Part of a small language model's weights.
Architecture: RMSNorm before each block, rotary positions, no biases in attention or MLP.
Each number is 500 + 40 x the weight over its row's rms, rounded and kept within 0 to 999. Layers, rows and columns count from 0. Numbers have three digits each. The size before them is the row's rms in percent of the matrix's.

# down: layer 9 MLP down (transposed), 704x256, rms 0.131, rows 665-681, columns 128-255
# gate: layer 9 MLP gate, 704x256, rms 0.141, rows 666-681, columns 128-255
# up: layer 9 MLP up, 704x256, rms 0.142, rows 666-681, columns 128-255
down665 096:494535531521499439505465504462515458560539504494506542525429472509544534446481417503479546477431461466475463471519458501506484550496546436592466495455436492474519520536541482481538446451515542461516489492548455517552419504411555524446558548439381492542460556500553461424521462475449575483565501509554516391490482499465521469484474533592548484451462474529487547466561555507464446487508
gate666 077:569559474508576446530540463506466495503619500542493509471470522468490522602600528466494434518529384527548513486525550550523507461514466582525526449465492456526505535522535511536526490483510494493507457466506483516493519517452472582490470496372515570438487545482536478518446504444457525506540540469492525525501523573516549469491522484458527591546439449449448552511548496488499456495537
up666 082:552483483509454451516423467513525468485497570558512461453477524514491489475515449503502540489500455565584522503475527472466538477471446490498535412503507495500485509468525545547462481479460530499516517465499433436526534471457510534532455507538425499515420491560542486525448550486472609499533524443516531521493528553506460504524475434481473541470505468521471501571528496457501494522516
down666 078:480501447540491468533495413545462469422517474446564539544544503453461468484550499522468469506495552521513470493485446477455466454511470548518581528545555511602545495523517471461510480591527527466510512515485497525426575568502484515494472534457564537468488552447432495469509507511452439492519489478463467460579477446516514466525528495462536477480467451501544522476488478500501476496546
gate667 080:494551485529459558476523553563483561523541506507448508449482501543464522541539452402506609485537563510474537507456500472510587502550447511497569456506568487444549584559512562556522490519572508559539492537442517516522498506475491485465514436476427466471472500567518487521483576491531468531518572420465516456536526573570451483538479442549504540494474565492465463499477567493569479519474
up667 080:533463540502506433549511500500562450503536536541524477551475491482525504562533569528506415520503508531539447508537525545500409461459526489540495618478526463524493457494477469525521537441465514549469522570595526447506518470434497507510500600509542448487516493480542501443445502533484477479457532562532562422385491592482463428453533492460532491531511557528500459471456480510487495484535
down667 087:507453539474553477463550608506454471461542488498549469497451485468511548503450494454509550412569513480562544481485508537493548526446493549497471518501476439464444483421501497476457423436468525474460503490487428481493470531521509531457544472464538512511461540508414453550432502529542445509414466531472481492423502560549460421473513482470476563515512555530518540475473446480462498524447
gate668 111:491430517571567431452487506509525424571427430491551529504435484523460477532568524489579553500503467509487472493567533520471476486409491521492448502531462518458534477484481501488517495506542466512450512489464470451465484510520450522464557456487484461440493491509573520578510566579525579549494515524534438533479457497492439476445472470518447539490523537451445583473531530462519422575560
up668 103:475496487545506571466508502499510545539521489514418518502486520527422464509527539497531487424513503441464439540477564416467514489542480564500422529542526420566420488556517516478568530532516527534486427494498507484505519487553520532511521452532495473465480473516592449504497524463473447568539412565494503549518570466483500555514517479503603470493555522552552488494480541499489450547493
down668 103:536447590498561563417419474523518606386544452556510425521483538466526471459494527479519467509504459463480633504506469443497494535501475551523439431499448453457524493535506452640466524502506503463492543552546475544514482485494577493522477496474496532422461531414486458543438445442553497441414443516497518472529523493583484493528471486476502460472540470433458498489553503459513485506496
gate669 107:581415492464425590478435454508422485522458534503442519466479465432474534475537488436452468553516489520500529469487547531472556534497549559488526503536514464423560519522476571436542512540487550474510497471539496541574456551511465472515545552475535529486537556555435516555527470451538526528549467478524537512498446438557497576495441412508491500498510491529478459470509494492497490489492
up669 116:462388440397463534531458449474481567448500481459450451500481420521575525492402512492473391584498560541517529540451493506509498471466500516477473495546443492587509497464529523485565479488482434484510491474454501532500500567508500537436468566437456444506521526447534470477431492444469464517494478486567511493574482485497491525471410533502442541536540545514546482439448495501469468450549
down669 103:534510484467559500509449533495493412465448560500516508559564513496491497481494458457456522523520471517497526481481516497509421470441511441494507557542500542412502510467508498460513512503476483514483505515542521529627516536501493525559506539503290469470504479527494487592456561490542447483540501529519491547542457481517571571485518531539529488554548472523574561496511470524420452496466
gate670 114:501504518508476554480466531477520490475488539504549508514405385484549489533454493561457520490479441502540547482534487478505564522541524538491553549489472486483545565482477457497482463447499514565491494486445503544548520542450420540489559504519518541483538490528444516495517456440498532454435520511458493513516465423432522494577534409522492506480497450538499516529498570441446491496506
up670 108:483488465511488488551479493503479563493547519566571493481496520537427488508509523520488500493460500514522522474595523468524452492487488498521485454584449566514534513402423411441532475473537514510529557495491482466466504503525523465524491472536453520502482503519466588426617453443506519435521563567535450487489490512468512464488515501412507510559534535483532598519520499489426488518508
down670 113:457552481475441527503544432526446514504547484458508516377512510543474511501521488503566614499459477490486538528496498501443507524534512511478469443503494467456574539500562414555503463471548552541462524483537514507513535456471551488452468452489487525470498534534534426451558448545448495486515512529485444488524521478535478500490536484426474478490511448482490500542516605544466429512540
gate671 110:483555491532478478556547578531530532502529495507496543466460528417508494512471551504519458590490483453526530447518553507516515458403522489406555550601476511514471420515523592476454546465489487406506576528485537611538561514486437499477468557467488487478474528555465457435534477498472482568466560486471438515531507510564478393491462502531433481524532504470534443543501512478526533545424
up671 106:506469570523537513494551464471565487488446505455447490579514449485481449501515454479507534467526555504537555395400479500448558506610449530539517600482448501479466493507461570409520517492450571550516480523500566496484491528503533496488523513529496523505452548453485484546489426468483429514543518496453502501526458508458436465553473483497549407459524515524538530479470449457492473529489
down671 112:514597488463528524501512509487534496475514555499449447523556530462469440491457549495560618499551526530489485442489464511465534576541499477478449553520560556494530564574477472559499471494538545551523440459492441473521505535522525463457485569527462513453512492530556565502492482469494418547513467477505540439400498522508523596544425523402499425480500523546550492490481525569511485478572
gate672 096:508435530466474548485524470511552408499457488522527452509471503521555537446508547470501540415521474516511488483407507450444453535585509432533486551567476476576578540493566490533476498505470498483554472531534511485587476498518505484487523446519523431481504503500525543460566496529522545534524552465575452506476588498453544505514455479451515476502434520487410578521550498497432487490450
up672 100:552531458488470407447498485472582453455547520526480453474574517442471483479447526438448533494494503515496524537530530513511545453466495500520525460490561538522437509485492517539510540414526419527498467466525493548485510520477467482507415539483483497509520452540511516456432460526490554468472415554431537489504442526508438557579458503490479448434570480519608479480469527502531502575495
down672 104:540528529542481439452490493516502440443482509528551508506497521415484470547492509491504522492504513501446499504534461471529495541465467418429615477528449477469493516578573628527488485493583517511443576503552499535430520489479379518499582484463427435511515470542459435501479465472504540409519481477523514513451507469467466526491468485552417472433522432510512499471487512517461516565537
gate673 082:485529510470497441520423487476473481487500522495546511507497475512492602524495502584548478530522505467546438491499550485424488487474511503507462452473495539538584465414507488493551491491548478467517523553481535509500469468528472483451466426492568486459464521531470455525545515560585526526472513510535546506477458414580473499447449496472513508464477531499565520511499496405537455511481
up673 090:495512449450455550496481445520470540549535460539497471474434479545450459511525497464537485538507472495513506461524450467461472411498554538503474464521498482556539463464475468489528441445496474521483514506491479548484484476467470498475528505511548526473522522513544510526510531426507516506506538503508508520482420492547495491513513457493467450508553450509605510537485532410511443463497
down673 089:521509467506508460593539488479535526495489537535562515490498470537496470576480449549485469497518547520579539473509501544490429491563526573442482559472499542504445459414450458532514440437443530459474517435587478553502458499464460466462467478504532507535466519529554480482536539648635554433437453594507511546486507491462511458491481480431485532559455519511573489544543580493469481483491
gate674 123:467576449542527478501537501482588531446472445498530491430410524539493538437460461514399441501588517455554605468459498418458529532501546546543504496538489444487478453484503567553537476445539477521521546569475552465478465495541460513522473484498570469480534517548601466487500483486557473425519433507530492512517528535509460474490498496519512423522504441415476517500485478497564504502483
up674 115:497494496538505469558463463538392495521506496453518411505485496484441467493558504552488494486512608555572499539559485461454533568502473453494515447548558497518483468547579501483565536511462520491489521513481369524549496474494415432504482513457516488499489487437547470536439544518552470498441570490478439511544580519509523552518485433440560498578551492498475526520502555512499557504534
down674 108:518534476520506550510477397480523478502548504509438484533618498526486534438556529454519490469528511466496513541433465513492529532558395477412574397529491479523488460467499479494559463500530488510508561465464403485534518474472533500553551401522522531529521514505521546564547497481555445524405508512470444498557526459471551559473439495505609483453516539514543434519471488507517545590526
gate675 103:449489513485535495443480502531504544514514437479489505469518603490532482549464544482436408519490471494491451570501473484487456508433521542428530451540544507461499554519496458506552457475533467461470559504521536519611484530520413584514537526483562561455578478467497466564503549527471476520504462444487470488440496514519508528529551550525416519496567441461499574557496535549511513495450
up675 103:576461508541493454557526482432507531480522575522483576432493535540463545542554508533556427459546471446454457482445552375429446492490475455502477556541444562506373461519503491478532466528490450538481534504454494482546534590487564469491536497533514471515510559496502501510444450537490527491530505534451478517487475538529485596509516473528507496431587543471509567461546582555475405499488
down675 107:524454483440467521508487542466512508438580563525508528535494493525505453490495487510486474453484468509479440508500498448465542475510557513580509531484498522486413489457524493457481502517520417553502501540537507470471522485536496517541468587473607387461501451513508511330427492530499538511546529427448488495429471431473562538487452447465497523528473501495537543546515544500515534493549
gate676 108:459502548505513504531491483358513613466542545523447482425464522423496492545506558435490494422583470465450496485558537532500525527519453508542571439443535490552483549535451473479465510521502406446556539528521456483534512505476478454465552498442489509538537479504521493535488539530537442454492539582497554556545470530406472383510504436524423487506549466533481518527572521513439471492479
up676 108:490573463479516518479483475470520471457570498425511505504488420526500516514458502516430491580443581532495464456528452499498494541531491540452493483457511475532528511482490490481540517519458472533434577565504542457509530520514450487448526401533516570549501558531487504516499479484572570556487524480472404533621477466517534497495552577449465509480555475496512570506484499520576485565546
down676 114:559530519502481593524478470559477484498585514466522460462540506542486487483457513494514518451509439504473436517441487547499516537484433502487500446506490461487433429481578572464559557453497460470446571528460531463470491488538439487506511490590431532490471537454436496497510456538543543546499499428468517546591518460516524525458502574398492512545519474515532514545497470544519488505528
gate677 088:514480551424521461453577507542526575478499501408436474543489485524464474455512521485552534509552456521493531519546473502511467548550443386424494481567585494494498520479498456477536431503494473430483414513564527431421439498474452519471471516529504526520469530464538536495455513494542507484486484474515502479559478502506483497479533501459410510519538465438476496501384488578470456473443
up677 093:567466595485485409503541502463506489448542521505477470518513622536498498481489485462598477570480454503504532500433541458456498494508546432438516515581554495453514497465459475466483547574477516494519510527507495487450387511473471435424501551476494474524529486468482510509539523531514518435437420525455527488514440553586487523598510455462513443512490487573475516498432507532482510446528
down677 096:505465538485474553511519517531533515459465490520502474494539482491497582526431523497538498520523441412444472522470518472444503451465432506472547479484506517560484464453482543426536490532535506503445508417546505446461445495491443509464548580484513538565535523444479427483530471490516456464524441536476492474534521466505474436399514512535527460462449462499536398502426564479537520558488
gate678 118:433520438534476525597509414554551513534479534520497470496439484477532531511470452456462547502501519541449474505476513548518567506470549530514561472494473529552521477445435454470448417517482433478429506481499538513428471509543563511555504490504537461531466487500483518470467483542494442476510509525506570468466471502475460571506541482527404515556591531511519499482410542476557478494476
up678 116:480487536535533484497541531559527483534507488527475485512490545436579504461546449480472530511561417556449516487522570521536525535483491484500522476559508524449510458486491508504492488542475573465500477517489448529447459482484481504508570499475537560565533543506468510495439532533549570553471509450510490477498449499491482504515519462570549509522471575540526502429523573514487501490505
down678 114:536456525514459407529486525506468457482520517504503497455503493462513460445520519488531493575509544536528500418529463520498467508603556498479524564518467484478500476486491523553487507511457476509493468471494493517564422508529559539512479504462536515487471512460519486534452465476532493491526524464467473489492527529523570495500535423508476451507431543548512492455534514536448460525432
gate679 108:416460521562524463495525552525522476449493516413529566509519492450556410536542598416493467566519490547481492469485536439390514522485510516539558526551571591579491549503490472558485526476552443515493488442436490445473495483435519469503560450561524520510453468483539492479476480534483543485459426508575574434462530456470436529485454499545479499483518513520471483511521537495542523520466
up679 104:469459560517519459468500464470481527494501455453477516519523551379482430537413522547451520453409469502529505469453519446501493491502518553435464506466501475499479504461474548553453485510543459494444581469530489545515513457503466536519421447459559463509440507518525488495480503513436521493482515478501476443497528533498541532439500484513532500386432544490523554517418522479531543498467
down679 101:492552487528487492468407505462441521509464512485501526539531506508493513544510462501525471492495544627516464541508494467512422483438433509514482526475490553473493587534450525546442478489491506476482537508515495509482539518506572509471510539507469557494547481518566495422389528510478542524495515514481473546508488502485571512515520483514549473444498475441464522577492437478528579557455
gate680 102:485504497486522474484482476497496476442529500430509495504506510584495486454598490545514454560441539496526483551566479486503517478498499430462543509543522539499483509492484517437504525512521499511495490575557405488531512492495548509541565506504515481556523495395460472505539448531495564526528461436434456507556474517494481499484531553502477531494536403444400528524544533540484518504492
up680 098:511522502459527511490459463516529501547555567506470532495457502544459467508579520590494526493483537500471443536488508528463534483550484483433503586527534488551461494497447551532492532509468472456577508474461504550483579412508476479503512631521555529471524526452487481409551445525510483491524471593441499507553480468555475479487460521458484482455578448531571500474488628497499469538472
down680 105:527485444536549465480563449504474500512515517471496537463527522506399504549520456533489524478571480485527465463510464513577485482478478465453486564470455454515472474416445517529544527498484530447548509448500451489548504499594505377492493526446514486545474514420488407482557534508493455465581544500500522566524442599473460481543497545453442478478516501516474484513534557487394526489493
gate681 075:489451511501544442475534469536479551463445508483462485505526466505542503488526548531464472499528509478538450483481470511514563436512490457470502465492493574511582448524542474492485553533501411508546471495607480437481522543478508427557518475477550497471460578526486529442490466462461564491593462489548498541507491528507529522528519594465507533478546485499539533514519550441485505513515
up681 083:507551527509553511446529530513534482457546517497520515494541463467498473583503528437444480549503567461551453549432481521521482479530528481499601506525500532514500496393563477437504506457434443458531538508517442432416446558473549528547455496438484470516483495571488552522429543500493525477592459440527511464486469501563458465543480447515476494463572506474502474511502529529526529562494
down681 076:536436520510493495574497416486479560503518480555531477469557432516474454513518485432452517460538570493563556504489557522549426456452551488601488482497433560511481515519581489445462519476603506498511502484515521552437495502454527471532453502484497553488451543444438565462554483473500524397573480496574503474512423497462493463450503501521489420504429451598523457475525528474487555455562